From a checkpoint of a small transformer trained on Wikipedia: rotary positions.
Each number is 128 + 24 x the weight over its row's rms, rounded and kept within 0 to 255. Layers, rows and columns count from 0. Numbers have three digits each. The size before them is the row's rms in percent of the matrix's.

# layer 3 MLP up, 704x256, rms 0.169, rows 334-352, columns 0-255
096:138147122090129129121116131136096124109100090106167140151089138157111162152152135108133127155157068172130144068091123153124100122117143130088124142119126169129169136078116107100116149119091115104115100170144121104112134132136117159118149134157164149113188115151099116125139113136143131148079129081131170127163185114167122125135129115141159113081117185110098162157095156067100113128132154083124134136137097110136138152112135126164134070147148106098117139134104130134118138114103122105145148119144125076106140109128158150129149096112134145134130143146110163103119087153139149160114100121135119151149113117154163130095110165132147136159151115180108144128087100120145144125112105091104158098123109128117189130129100175114085144126121144152143109134137116128165114119113122
092:118174136111132137122136107125125160118091129119133122125154127109102123139147137136168093134106127165092114112122086125104132151118118145140136144107136147124161113173144135133071103092115128093144088138160165109138107125144121121132094089095095108116152143170134130100162144184160129126097093097113123204068136148130157150168131129131138123107089148129108096104131134123121117140145164122100149095100116142095136134108150127160136131119081113174117136174104149101147075159112165151146159139154190140119126132134153153103087145101115140133190101151122110105093153135116082131132107118141115131121107165080106136122118165119166113135141173136097096157098139138175150150111127150116145107129148151128148119141129120134134132130166116142083171144138166104138146147157161
101:147086074122125155152122120082147118150091089123106182081172097138118119127115115166152123089116115136143164113114102128122097138078123144143143116174145071080140081139099114146141127128123075081172112173102122111152104136143149146149118117145153104103147150129142136170134160094122072154165145109129130180156126113113125151121123192141111135141186130097126107137096135114095142115124129142132082137133137113121116149136147152077125125113112072124121108152141153112107090119103119122087120134131098129108127142126173127124171085126145115142156096082157126127125131139131156161123139175181167106152147107152133126142141132153133133107141124126117093114132142118136124138134089107149125154115120123150145138127081135133109145077144096129145128151155130132165142160133136
107:163109128126105156154075143141177157166086128163149095176103149100105132109135115095102157123179133139104153149118143112116153106127130137130145110125129143158134162135100155127160085108099135138120127151097136128133165118071116111160134151179094146122086129118168124122137124165171101121164130127144080167108086120128150147130123111156139137138154084099169163119144098123068115142126161121085149069122123110142114136126144109106140177109181140136168142116136104140113137152120172134125107119136164152082149118160130121142136083195113149105160124162158176085159144136117144128142101116146149121125116148144121164125135110124121104155156136128164105137146136126136098118138156101128114136134168130102102094150123148148111156153135149145148129114163152116126112127146108
107:125133177127116106124153132080095159131148120137113130122069139133137165145182161141126172126073141142060112151141136124099121117145148130132146142134121140117163112151118072183112137101042125152133136124122107115109109103124082095134095063127128096141104129132154156144134124117136132145136096126116171126101120148131107136170133153097135134131113133132135170139137140146136132155162145150159116094141137114111127094114103116104187130106200131140143089145121124147154088130099107095137092158135104122142145163147098139112142125139134164086124091131169120137127140131134123117152098135165141090120127140131136124132136121118131173146114122136156108141124153127109118120153099160138136143135108104119093167116085149120087153186083109108163160177114146124102120103132142
104:131161105156159135113158102164148135104120137147131147101097114135118123133091092127097125102111133150140115093146153104118108110137100123129141173102145106145179142125076184113101150117132128147095156174120111173132115137132147127138104116176094125112084128081087107123178100134135138146144116128131118144109128147138145139090108079103133131116126124120105127168117138202140130091119120138112158130117111123128186103109116164090129139162133121109119122120154173101129153136129128108089165116171123144143091140115115131096094146119137091114148118106127132120129079140119167140123126143123111115103120130095137158110149153094136124131088168076077145094149100115035078152116097140138157108148130180130140127131119096115132149123110141151168150127115126096125143125136111
104:153143138131111157120128129130150153097131174090084113144159113121129146159125172131074136134165130151145139121142150113138092132127134127127153072158124196124158075102110187115115163152120161101137166106129140110136102103111131138148111107102090119137100149120157136103163138140140137105164145149138067118163133127096160128104135110095131097170074128111115162107091169119143125118142126125128143141142122123124093159126067107164179135136142177125132162100125146153134164114121159083087091160117150079136105139127109123090121138126146174117116160139114105115120102145109139146136111147159103092134132162157123133131171103109138128085139117105131142128152141061161119143149158134148130141117110114105148104145117108130140123121128083147137105158117139143163153116160141
101:137108105122180106120094111123142126132132120143112158078132138121190116130148152130141132093075124115102154107163190171152112133132156157147114172115120130116110133175150112112106151090129116156144133131127165140142148112164134093136155113084106109112134125112120127137098094130109161128089128121070125092132131118118136102124157137134147169095094112127096088099116133118184076150131131187113128140101112111178166143152174158088111102142080096130126115182079142116163139143195115115154109088159125110153113118118140152146121128156120144106110122149159136127160113156110141116103113103151146150121131156155127119140098109108128119142142113116113119182113145144149151171139111179130130103164137145135132101147127138127111126178130096137118125161100123126104108135130121
104:077086105119138141138134111100112088129124164097113152089177080122128104133167113040119124118116105120126123152114130142162120154114103162134096136125061129149152121144112128108168102088128111135140136117101145112108143109145085187136129136124116147070126141138093121141142117137087069148152149115128111134128167098113158133141136123121141119079137149145108103098107141164110128125126079120134072128105152152147134151130122124170164110114079098114114177119132123109135134095131114148132176097137129129141135105072105112124164136137109141129106121110118126130137064131110114135139090131156113152144118120081129128151120129149146165135141144148100167118131131164125127143093115123163115141116124084142137161142108121104133090142112117132147139161138137163173070092109123
102:124131144113105137099137151095182098127121142136155147138158102102117140078124134161119106107137096113155164115135170185159114115118127058106122113096162123180119142140120154111130117142133126168144100117153150132155145104128124090146158125135134073146156166093137162147142108138118148140106110129143147120149127156150088099127112122130091145120140109095144150122125126116164138073168153133134109145160108155126090116116187138119114105134112107153111139134150104155130119047150120133154123142168112112137113155138124098073140109097088113082093136142127126145094132150177095100136125114143138132118145062115183122115101145128104116104157167142172134087120113154100150078141111117137132117153129138111138136132173128146144111133150110123122169131137174132119158113124145
093:125136134171091101116114138141102121120143121150132148130150120095103084120133101105124139148083146113174142132130117161180133125167120149197143135157129149152147122117116124144122114138158147125082095138118120176165142140153111088136137121087151081131148096142170146117109179111155127128160117139157122176109066113123129120132157121162104106120094088147126102108135091116136117147133167151168127169121115125157118155193096103135158156113145122114112093127135127145130105141104141091121132125148148138112089144126134074159095163090111125102109106146150165124089048128129128177116113113123128129124123110137100114095143152143112166132147133163113125160107124130143151117133131142168198088153115150178122132157136128126135134159143143144131126113117100143134116122082122
108:126147162154130101136155138089141121146093135124115149134106153147133132104132111126129143134147149135126178121147176101122133118132181117118148190146103089161160116137156178130164115124122177099132149115097100167122128141127096142102151090163120115144127152083093071105127071146161150148123157162127136098138118121149134103113121137088137128136089064125157131136098134121141133158137112141089142189165098081084154169151122166127131122158108128108134117136131138162123110164090137158087162174116098114140109136137128085082100114120138131154143115117120095094117085099102099139125123147175139129139136095137107108118146101130121113138096119163138122166151147116120115174131133073127146122143119120132146119125167121102089111111110154125130122095104101141113105114119099
097:132130117092124096109126148124184122113164167109168113155159148087165099114104088143157158110171115132136129121149135099104117117099137114125125087134127168153172134126137111112137105150110167143167111120096138131171095140100149142118139153173098115172133135102101161098181142108139159112121122150113112136094136175161099130071165154137130104067145126137133096153109119103114109165093145120081156118094111129137138125133124157138128115184131122116121136110082118115123171119133148184143195096147124117127134152138152153134119092127136138094103098120102101114147139107120158124119109103102076101146091132116103119151109151104126138087102166161129147146129143110124132097129119107132108107117127151140115118084133182107113149137137075140111141156107094135113129139133104
100:148154106113126176074107114136129123149143161148117135139143160129098106149124101148165135133165103124103167173137155114089165151109150155156185129122103090090140099164115145150144140133137112070145122122185122143154159113083130079148103160138147163127105138101165138145099072142103102076119119126121148122136133098126126134106138152162157150113117125125115122139197127131119118103125100126090123097144088101135125126151158147153115119149105115142122105118157138106149076080127113094160123126144122110126126136162119120154145129120176132106109109120153124140169131123130116124159092132122137085140132154131106158085091127136120099103117126142116140123108104154133129150138112160119154107142159111107124184105078099131099142079136167118114104133158118085158134125182108
102:077113101171155110129129108146130103098148115144151124130091153136151115131092154105132153135151109149164109138120125115132138188150134141136108157141157155163101121134116149134114182158115148133077152128145136156156116147135139068131090141134113091117104116109178110133158144124146116155145129125172107114112129145153125119123143107110139134145141165128077112130132101140171122133168106161151126146130102118163140136131122154096082094138157121048127127134165102147153144133147137092190183133141164106122115129098117129174096122139128129088120185149148184149128145165113124172127154162140141158136150109142129144101125091105130121114155146099138123141178123102109080108121120134111145135100122089155108105136119126130118114142130080112141141112091109133114073099151150
103:138099100144114117161111142169146157114092122150177109109186124142168125075093151143153100143168125129129156115110164152106109124140098123127134145143104114133136120075111132143102161133129141115130109157129138164127169097107120095163141135152118127132167125086137146151135101129157109120119147142085121126127177113116088113135165141110142115142081127096139170136110120125098130118130143087111109149122125076111086164128096157151148149140153104126129106135114120131080195110115166138124149130121083150151125096140137103102155151112109120128146109125113170103100117106118104117143084126123120128127107139133140155168197125100127122143135172166116125113127087158130116143138144117181120134087119150056121166108135110117154111107089134080117117118095129148108091081133125
102:121106128121129139134107117137106126143106154150120100172185154105150176100143153133122123098126159114128118112142147121134140131093159132114147080128116117165105116139134169142165079130087112138129149138138133143081143157168079124184092136120128144175129206106092134140121102141145126131131134146103115147157095117138128119135118100137104096103143136148139134139121128108109105180130124139118134167145097136134163126118116130095080136137146151175087131166126158124101129105104087155152034114121149141117148117141114162136134133132144146102148145150120139140133112078185124133127142145128144120098130147102139125136127113134173135084108172140158080149125145159107116113115115143132117113080149109109098110151124204112103155115149144160139163148125131127140158143084146
096:076137092135126131132126128153159151119118109137161146116114124093151160161125130148113183119135190091089115100158100104103118111111132101080120112107154098127114142118143114129137119114168140084160112131111109125066179167154113178128116144141107117118139161139172159144151121131110129161135109085152164135164124123104127125120127123108139127110148126174140179140090110098159142118116116160142136153129096072116119138113116136132156129116103088132104138086125129147111124150142127141117156106113167121115167070111148082122161108137102113168073130145148118097166159152120111130139129121134104146132116140085187151091114119135105134097132134123169108115124169122129132122103174149110126133143186104109140166092154115089131102149121154113131152093121147107126096133145155
100:124110106192131113106117125103116143165122095148138106122155108096086154086100111147072113120145177137163128117134149135100111101133155110156085100127140077173107100145117137143133110098161145140123152115152080141156134149110139143158135121157134118122138140147160155087100123159144117154158123149158140190179157126137121117126115084146140122142115146113125149148157157152105152130123136160125150134095137124139147145145101213137085111095125158144121138146124154151134174153129183146146124160121140115120144153125105134123118176120160122122168124131112105147120132147125139153128128141136093108174141153128140124134093104153175100130106138133144165088123133094160115126132132101158140091113116104132112123114128102176161133103166117101113143155155132132193131123117189
# layer 3 MLP down (transposed), 704x256, rms 0.157, rows 334-351, columns 0-255
099:107143124132088123109126132103132130130133132147127134142128103139107097143088122123141152120103115109113132081120098136157164111138080176122170153133158145111169099119174133159133136142099103079142126142109132104089139100139147137098124145144105150131134102149141195122183147054145162086147119139136075122118131149122099118154146101146141108109146108120153098161144101104111150108185141104130142112150188141170115133130113138114109110109136124154121126125126129151114124132137099124134131143136126133118098130124173130118141108067142093139108089125141099133140135132110133207103139098121098073174123107125118117129104142134094110106101152119149137165125129139132092108118089094144096104087097090143102149121147131130096159209150135126142116117143079135110149130105136
099:123163127112114154113079144094160149133120159116137140100122150167156178136150099155131145128162108170137105183140146102087154153117096115094128120122170130156111150138134095140118128152117112120148191112149167105090118111159123201089117118117130125117092092151114171107097118110137108079144121149131152115093132120156116137130121124124141141137126098146122153131124124117104147103114146124139124121162136156132163135113141139102166137111142138139139103154163150110129086131124100174137125117089103132152098155153170129113151138096169138159182149163098084084123105143102140132133117122138106090136107135079144170138117134111154201095102118119117166115131121139162107127133163116142128118091142136111121137125155167117087112165127148145165115140148115094141140127122066
098:136063159109158117149115131105175127139095179108145126090153138168151113101124086144124122177101108087170132117071104094108146164075130183115113146144102116139135135128140134106154142177115149100100125123167092156102153123156153089173113097116111113144143116122125116110136146138148127111135145106148141116088132175117132141114136135153168134145104097099139070112137129111123135104109128101097089111120115097095141145166162112110084133139146154161156100085103129138151143124131121133117128167148163158121102170153112105179118148134148142136160115138106134156118127153167096145138141142127102159125105101082133114094139096120137142097148116095128167118130084143106095147149121127156160110129162117123091098124123127121156131132117136129144109139121102134116168103151084
102:119143122124119155141112134101095129130148121106116099097134139094107128151167112137165124147105086126122104140117133122096137142132110112140108092118140147130189068151121134124130156139103143114071129147137163150123155152124145147148097140153124177158143133129142154096173144141125142088104133108140094110159136126129140131135123130109111108099135154115180127117145115121164148173128150115134145145142126144141086104124112158141139088126099067127157088152113137173118109134174137143104098170116147121082116144081137117145103105154132153135135122087147191127148070101163134160135104119095135106119090124143094120130097132111112186140197107153170081113136106112111105123090135089125133102111131133134125140143128140148117075105152208107129156126113108104119134135136139
102:126114159148134109123109151118141119154153154140117167160116066125128157116109082153173082131119129099087140136128116098138154143138125090132143105117151106144129165144087135184105174134119122081114132145158134089148120113147118143108140123170108119098139156120110138124128136121082143113144110126144134105138168102118174142103107135177154135102121141132124129121133138136102093135133131123129123145101142134122158129137136073130091155137102109131144102095169076161145142153187134136162100153130125079148126129153141096069136176121154123146155099114110097164135136151136201107143136132119168096182127123113116127118127139090127117128152141074130137181082152135138130144115101132160139113151154129151141111120137102174132118086108143103112129162122146140167084117128170
102:116076109087106117104131128120112116163127099105104119154122144126131108115108156076169079138113154121149147147058133162170137149100136118136103190159142114085117132131138091156147095147138141138146101114109078108134123136163093146116162107116156110104123140118141102136151121116138092149121110129120123085133138105110102145113145164169109114156115142146138108106153093124166147158128093116188141105085135106148113126128145145137129153096130154135126123130119138151103124158143116158097129115144106163148112103148135115120144165119106126116093174105138116134134127151072177118155129124111140121155123147172122112150098117170139091087172105154113067125144120109130129124131122110128097096085126102119137136112135191145106079136126138092103132123140181167146113141147175
107:098154149131149133119093162138107092123154168129131152120103137135141137127091149120167168114092099135123146160117111115165125110138074134153128135096145141085149140135115099119141131121144119161090157146145103126129155121141120133130130136112179104138104135139120108131150111113071113090114105103098115161099142139139160121120146118129157097084110129090137151089090146106138140148149113147138140126100110114090158184107159095120120140136168121089097133133123173107118109140139108143168092145140154150144123104094063122121141160126162157075126138171144154110145141109095105145135101142134135132155159161137134076123113135115132116118114127139160144118056152107166116152110133113138145157150126095160117088132103131167076133160099093104142094097115197134148130140148095
096:108128136129105130149098129093155125138131117143108146113098068145134123113134153096153154069142112098145135136107146108112102127132148136150183122136119119138104108135172107106125117128075129103126112128165131101095151098106129111155137096095123088139132137103122072125121111132149149096130136126107109150135122141181167153169123118135104108136099158128071124125120138108158156147102160139147162103095129174164104151108128148100085129139129110105115176146165169101110112108120130111130083136075142172145152104132160131165110099115118106131151096119112132101102084124107080145126174123136166132109095127130095132139081170112113104142117121143093123143161150119145074130099098143186140142081155159148109088123101120090093139141134131121128143121122097145140087140135112
102:109126113167130055119171133183130114103136126128167079155115121153135126180135090152186149185092189103123126185134124120113157167152093131107156133132117169122115090098120139122123159099129075127128133089155142121110130119105093118162156138159130132121116133112150128147150151147127103136101123127160147104128127136089095124139134165167151154095128097153086121124139122167124142174115102142161129138117156109133136156115101096129118114159106155070104151140100199083125114151129121121146112109147143116169127172135106116142134170132126138097093132112105134134132132136143129127156115130172172132113107108158127104132096093163149141145101125138119120101135106118104165166137138141122089129141119081116129136156117144117104144115111124108162141096127119147108152132102150
105:180125084108081129116183158111158162132123120091139126127152107149148143108155134103087107088103140120135129096124107170132127091107147106151112149123134135111132159151085114118131157157120136135141142081155115119139118124103151104169118143156110162118138126149178100121125125112083143132125136166094156137103116152088127110106125069120112141127128170114178156092116110122147166056121120155103132139154129096166091127113143125120108131124101118125121137154107139146174146133143161099176181137134122145148090128153150095134205070111098119133143129122145113158113141112113134120141124098110109111113105110118124132131165177120131121126158151121129143127107144156148131135158134103103140096120202146081140128156117119115129172136141091152131159109145122105128171133142146
092:126115128100155161181107125117137158089126113122129147176143113124154175153112124137138134075154099133100130108154179118136127107092129141061110169166122139112135123106103136177130105113095119113119154120131161112065112124111152165140144132171167140114107137137122085114129096158130110094135121106117144098152171159129115112138110126045125132133120113119118129135118126149119136193127110083102144112130124138100148129122146131108136142130135107131126155129148112133112148140141149105125151118143097090163144123111143162104137114161120103191170152148095133091121157103134099101150127102156165165116112115135105102152163176136099092145130133128115197145123174156143164121116115150104109130081139138111106122119110142101105167108100097129138091141125128092143135126156147
106:106131131143168147164088130138149110138128105120122112111130108117166134109120159135146156172145110154144094153130150131128125109114117115067129140163145123084137160120174153094152101173137139110118164108141094147119130139135101164123140098083129149128134172082168078144109076118142131122120140076116121195128155152186151133118109131135131117102112132072127148122095085131123115171100104129165121095109152151128132177114144123122089125111131104147136114142116129176143114094107183139149120108121096076136107090141164129115187101163097108102084144126136129146148156133095105145133121137108187154124103144100146128139102112073111128129153125133128106130149146119110136157153141119096114109132118132109098115122099127134125140148071124148118122097148136092142124096117120
094:089127138144092136138136112126091160141102119116137176142112122166104094121139155124138151118113154146130119110149115109170128154144162085152127097118124091110110156146103125126099097130122102134116160123122096124131119099110148105108121136080136116109080075141125175139063120123126095130114131117108145149110125132113110162087137132116120115139112171119117127169144105147109141110073084154183102147126098166142135127150152095128125126139116088113101131127186125142103144133088103108104142137164101131101073104125126137147142122149103107139182104137099168100070146126112154149132180125138145125160125099115159131096119113079171153101155123144103103137119169108147177128115149149164152140134160095117118133119124134141114121163192112135132139107165151108151091098129129
106:152114111168100142130143125138100126131165112136137148121130164157151156099116110163139147157123093091137156149160132128183157140168161189116149096133100175128140100128120100154081149107099109143143135124198122108129114103092069104121134104080131127129123145165121104120138109132146114142107102145129130157067151110124085086116069149129141089121116096094110118081168137117127116111130124154118163108101173101095120097118156116116128130134114144112131125083125141143120089111137123111106100112113153095144105104124112068128126144128154125119177132102136125121111145149127134108115143145121119108154156136116120119186128120113113128134158083146123134180111120164090148166162104128087136156091136132151175164133094144119124119143159143132172127144129138141164139139149132
101:105142130100141177149070147100112154079089110153165118099094114123126155166110118131118128112157126096097122159125171104108120144110126121133126071150150119096127099152101068128078128121115135101141128106102143138138144117124143128134055120106086134157132108146153140119173148136147147133157151141125074150077146180135138135126157105148118108121142128088069085087109123126111133125125098162158130145124145152143129115166109157098117124146152164119077150090146116147081141138146141134124106105085154104152147125118122152114155162119096148134168177156133164088076140133123150135131112113149146126133128099114129126138103129154100126121075116149116124125108151153134123116095141109141100154129092116132107123138143130122177147159136117095143159131098095131139114155122168
099:167132132149085102144100129090147144154085138145140126105124104159117150106122179113136182123180103125139096135145129154141119118122139144097145151106128146113111114109110140106100131088137134110158135144083118115134115093123093110152112118089158169095110110171110095112139122144137125147122089124124140159155079116143109122129128060142117152101107169125155147126094111150119096115110132157149117087152104117136117112070137121137148128113147152186144166124084116086134138147091094111115085129089109160102150134100118168173134111105143159046107125125108135110111142118089084103132129113147155119131125156134088108132118134125125161129138128127076134104156149133150150120116121112150089129151099129130148137175139143112127119156163081173105141121157135114117160113133161
099:137150135112096123114159139169110148099138173108121136115137153092104095129170165149166125122127134169085122149114108085125160105114099145093127142141172091149121129131108137127102110123153119165127102174110111136161100126136069116123131111105085142135108161135154135116125155128108137103131072102185113100123127147144040132141097131122141088170106137159107116116115120124138116104171167131118139126144124078172125153098133115137122161167146163127119143089121126104147170113115138104171111082111137133119128131169155120121124113116169115119142117133138149111111089148111144136073155100089122130116122161134154157098109088135116124119091149143084096156160143082152119095081140140085166129107113139132114120117094140104127120147100110120105134137117114098141163127136135
093:142124091108124099111120111168105116121106119091109118103077128125148146143094123094150115203127113109135166136181130122120125134132122137142201150134118119086157157139138101147147162124132112139156131111123125172149140117140115139129069129127094116142110135150152136132101144134164120117161119138187134101104118120114123108123133147106089143134114096176142133139165142123096115119136145153160131105117126156134122150090127142115137132128141144100083111122153101064151074161129110152155119083137173139086130152128112129119088128174095122142139156139154130163082089088141139143126118145119119086109107167113134093124097120112101137094130113129117126138129163147127149117109128110063110124173137147100116147062107126115141125147168150131058148135151118135121100098104115
# layer 3 MLP gate, 704x256, rms 0.166, rows 335-352, columns 0-255
095:132125083144122156102122140112136114141122141108129094135105106101167117128155151121090136145143177104190120159159153133150094102101130138110129134096121108149109142138127148082144177136145155123110130124148099114140127146127148189092118146162159122095118152058139120121142116119118137164099152179138087080134077163157090109098132158090122127145162114111137143139138160132127131132122127156141140129145140103143148157135119112099131136116161157131101120092120091129147120127133147066143156084130089085065137132102110117126185145124090137120118096102122108151150103105138144125098130143098136148146116105157134097107148098155120140090106131090145122129071122108100146112127118095144166112120124118118098127117147154105087149145140097092137161136122193119160156109121114
098:082129112161128073170161092152108135122142110185157166109099101084116137168129126172129125130097150108186115153129124114149114152115102159133118120125148114133137151141116099145163141125148119106122123095126109090125107129154061173111115100122132121117127128120146162114129093122123144135113170146122119149126150106125113161147134123136166121118095098122129142176099168114092143125133134076163099190119133106128096149136120132125147157108123174141164119117135111127126137133119123181119149111128157129105145142137092084125155110172141146154149118122170083106144141164091157119108114135150095145123117113131106136163143131172147090163156143131161104139131103103108107109136054079115140107142103153105140135132105147171138143158127141096112104104111109128087141103129085
113:126153115103122125101111108170116136113157150109134101063095115126092162153136089140173121093112094131130133098117154133117132120113135110161123160109073112156151089166115130116111123118150144109140118118094124166094137103097136155116124132120139084083153136127125087185115147122124123115139143142123127105073134128097127171080123122150169163148123114129126146101095156116143125154111082166172153115146072134107131135155114108113133095135116145108092068150111158106123181106094123129125132120147117130136119130116115148087150128130098107144122120131139116120104137085125109122125149120107077150134103100116152142138169172099165143126152084150106129107139104113116168125076134165137108141120163177170111144106169127123169118098115117138108142087098092133129162106112140
103:147145164130143100141171130132101155108124102100174154138123130163142107120125115123137136125091129132102092134105114147093139125119120133159116122138109143107139124138123086172138130143091116138152099137093108139120131136131115141162078077114131112094114154109135119107103147092113126120110093150096180142126119154138092106193152144120130118134104145113112157164100133144133132144107123136177097096154140110125142115179116098096159124130157092119125161142121128120114095111134159152122104112105120155133147139169102152081174134099149131138093132144161086131090113156162133128161120108138143079103144112159143101135103117092125164130154149147100152189137148170115149130185138100142146143165117095130126165116084168073064141164124123094137167140138105114157136109107123
099:125094098110121106103117113091144121121163147141125109165140100162114088149126168151130140141154147119148125085107115120182103101144133154136093127106126107145142122133119139088125111109113139081151113141124128142132109076100148116099140123140123064148153131101114120131120135143139128123209137149097108131097155135143089090142145128112116131106125106107146134135108103106130098147099138122146078147151125171143081127138099131134119105064112132128168130111111091088095144124134137099152122136108115130149152123094137128119103087100091152088116116120097156071131132104170147106072137115114171092163140095179110124129148129147128177079111142126124157139162146131116129093126143143156149098166098149140134110119132120163099132161096080118143123116118190121120132103144163
105:122150153079139136124141128137139154096137135134147098096153110142149177134130120161122151160135152090094135096112134138151115125137126121183162151119148103128113121102123152137116151136115137142139111149169125151155162126123126136135082157084170115117090132083135113100123141118194175127154120138152145169112183123130142118136160117149143099146096157119127110163148118121134122140123124129132147140137114163120149138146081095123134120097123112137135144123148093190123136142082147121090131136069154139140118162122120147137105155139140151130114120123106128112096147136138151125119112171109125175103132100097090149106108149068187119150155128140150115141164115173074107185094098110138129079107150119106119098093098138136105110079149144089131107123130115157114135194111148
101:119116129158157094076090092112137131112144148062119171122140093121117138158115120116119121113122147118142141123122142129146118119139130135106145139099132177140136147104152101098188133124124099156126140149155137122112142131120106088108161133090122095108148147164127139140146112116111154157138119175117127101098154174143143158096169093112110151162147183140153086073156157133124137133109143133133188137125123128136126127110164110107138160133081094151154172109132124121114171145155114188123134090140148105081155124141137088102120104134113152147136147138100172132146093102118127130118115114086128139119159149117126158133126166141126097127148185123114097118126172141139110132122158116112131128150119125112101152140135164145117162179077113168126104187125107161174118149099128
107:168141103160124143071074130136130116122151145165152118151110130128167149097068143153123071129126115137168134116152129146141131095163133081158143130153134119136108118118157125136124130126141168118135106086143118149160151138136131109117125151069145148157111089095172089116081136109128106134153099112107130182130170108106186089117148161128147131186132145140151131133114123134133135134131145163156187144139144109180125140120130147131112139104109130149154113143119132124120142149129131192108082154107156154122175120133136185139097144125125101119117141129154129100150121134134144131113160110106135100139135124109117124150134140147089107135143144110170118198116120137141108113145137133158140117086121153081112118143147056142167130131132136143129127155168086108091139153111140
091:160127121127159086143106165146124120102146151119128080134119143155137150138076118136144146151158073112118131139109092099118140125089108153140106130126176132123124133114120116119090119145155147147123159126082104162136131105152125158108159093102131123090102122113086083138103140090165159123113146137139094158153139130107135120132138145139193117145143161129118125122123110144094121134158076121141084148133135141118154131107095150105122140149100147102136110155151096110119165114092107158148143159079130168153105149125115150171167095097184122154125094143135103121142123128143114134156097142103088117119112160134134121131140144106142094149098068099165135147133160102152128185118120106182138183095119154151191128137136126155104118116120087168140120122118132133116133166091136
089:097152152120075107152155108134136126167127111113130155120140080107109121130106126124140113145100132099178129149125160099140152132146086147127141130122138133157114158090096143146157167143139148146061110124114116148118120116127128122119148158120127151117181101104086112124143113119131188092148113147143113152091083119081116099136180144105112136131143125134144116142135118139195123165135134093160118167128168117151112133117112098142138144128139118112142119101135144186119169077102101119147088124144145106112132110143095095190103138108147140138137133112148167155100132104163128145111148091086102154113119092131115159102113141100134173133123122177101128158099110113156121142104128137162131141103162108149121167146140151122164130124063119166129137165123134137128125131104067
109:151113150116112117118135117166146137124164118116132116140119090145136127140101097142148141105105148131145079088119112143116123082118109147141112102128107185082107127095150117115127112109161130139146145120118126140152106148167158153094129161102155160117151140157075147126120143110135116101120105141111140181134177144155157091153110092137077150123154149158155165161127109118154166122098138131166096145106134151135128129129158158151090139079133100074151139128145141120120138109169148162130118147115088171136143152107112101092153094124109105097105153119141120146169124110178143136130128099139110149119143152063076121114067129149114110181128131119153146142130108099125126128109122128107087112123142153148136132130134178160143079137126143156165182163117149116137154152157143
097:129096147087131125139149110131173114134127113141144132166166147150152139137114093056139154163150152138104115117142135118089115146161142139104134143104124114139157157131168137116122115122150118130103158159133163144156079127136136125150124154139121130175090118165102145085154125158139157152152098148117074114164143130130144141148134101129146107122122144093106119134118106119101147141140096106164160123108119130101119130124112144139118103135163138126123142126107141118137149130120189179142108037132135100124158079137149110115136124129129155130137149081136129084095169125167151132131112123100145138113108138141141178159141129125166153127086150114137159151121100131151042131132138091122132121147117116117188135109118107093123146127047109172101127086119138151122120140116115
101:144095146095109140092127117099123114129196136132104094112122173102121111138093106113142101117173145158125202139132153100080132165106152099111132144145116144102142144156154102107130102158164090091176144121132134152156153162122104107162125142138125115126151137101128099138135102101180072125167099113094145152134125124155123138075117177156131122082122117151153142152148148126122152140103114139146084162103129126124104152144106129113145189141103115187147111123133131105152149113142113125118149141111123154161127082091157104152145113124175141128073085135117128157122153147137096136143134146143123127105176123133112138146141092144135137104117127137160132143103082179105128132135119146136143165102149149154135142106150123136088108121136132122105142121143113062129126117140094
105:137121143128160086140158123116139150108095136153130167112142136136116136154128124131121169092121136125114125131158116063106117135122143182085145092169107115122095083149119103133125098127159093116175202118132129133147121145125157172123121108136134131140126154120094126108121126125139081113115114122147176168125128140131131110123148111137141119150151117117140117136154094123161098179100143126110215174131197141109150171137144164114115117134110163172121165108120099132147113107155158094106142135119143124119113121112132104123135130099112198107122087103132145086118124134122114152152143106150127136139124147097144084128107114114133134151146172101143125110119109142130165129120100069108096174137169127122126165107118163124095142127140146111143113138116182147137147151102176
110:102139101128139091112070097114100112159148117131134159152137097146104134139149125099126112123116153129097126159139114140108116126104130111114108130129096127129098115120154189095135124108128088143126118111104084109109136102095152141158129110114124126114078134154153122131079144115119146161105089107147123157150146122162128138086113079201131107099110124098164098167151134107175117123140106110123122146124150121150158087142111079082124130133154155134108160143134129134145135135116116118119134154104124157127141110110147108144120120100086128110138118132134134117144132154097111133125100129117050124152160062144096130078099111127121151169153123113089163137160153155162114150107098187148106119160146120171139114136064109158100129078164118120129131091144146126127129108116172
109:115150108145133100098109147159119114103156151172099119088137107119112068124104123150104101148159112152094143139058138134096129130141121110125139137144153161122145105122143117134116167108165173090141156118145124149091128078133177112121135094127110128142153106161130057175142130107101158125096127107126119085136107164116109094124113148191179129154109094092128134144126119157155115082135165142121135090142136139131070143103103102135136127105123148131134103141094129092143164119127165118113168159098099138151146106143146102171124101153139123133153163094148075123164127143124117159136202141110133175122126158135146128106122127132107162133088111134097116111127120156134116103124108150147143126136132133119137116150138107123173089148106119116153143110126100149129105142166112
099:159141181082117114126166129140107127138167134137185145120115099157112095086116142086113100155158093153129154129162148131137118134082145140150114133117111119166167136105118125152156137098106135143163116124137159143167100092121086108129143132139152146114111138087120120114134139184150113129160087162143126111115139125160135076134152131122117120143165101144147138127153112112131128140101152072122125135169111114166154096157132119122121110123146111129125075111107157160128145086118138101134145127127108122105073154108106093082125095116131125091156140136134103163179120126119127149123096130114104155121151073147090156109124158146111125214101087111129131127176115121109158164168109140145096124132118122143113140155118145134121155114143124163152156148116165142096145154095097
110:110117144116122139135120147095142149113117154158142122158180141166093188130128130141117159135138074100101142096142092129092137100148147123169166161132136124114143167147147111137124120116114111161123171148123120106161104116115145125130117090126088095124138152077117177128116124120099131159128139118137133129155120139167118110095127117113129152157125122115094143090115139137155152135138135120161135147089144118121149154156109141177183146121106129158105148169158091179096124146144075101177136137149085124186114131079131142141151120134140155126120115134110150115162130117121105156176137116136096166132111133108102119120133121138118137165140174095118122131163140118065112117139150106160120137143097115116137167135127100174108116083094146095119089100111101158068129119130171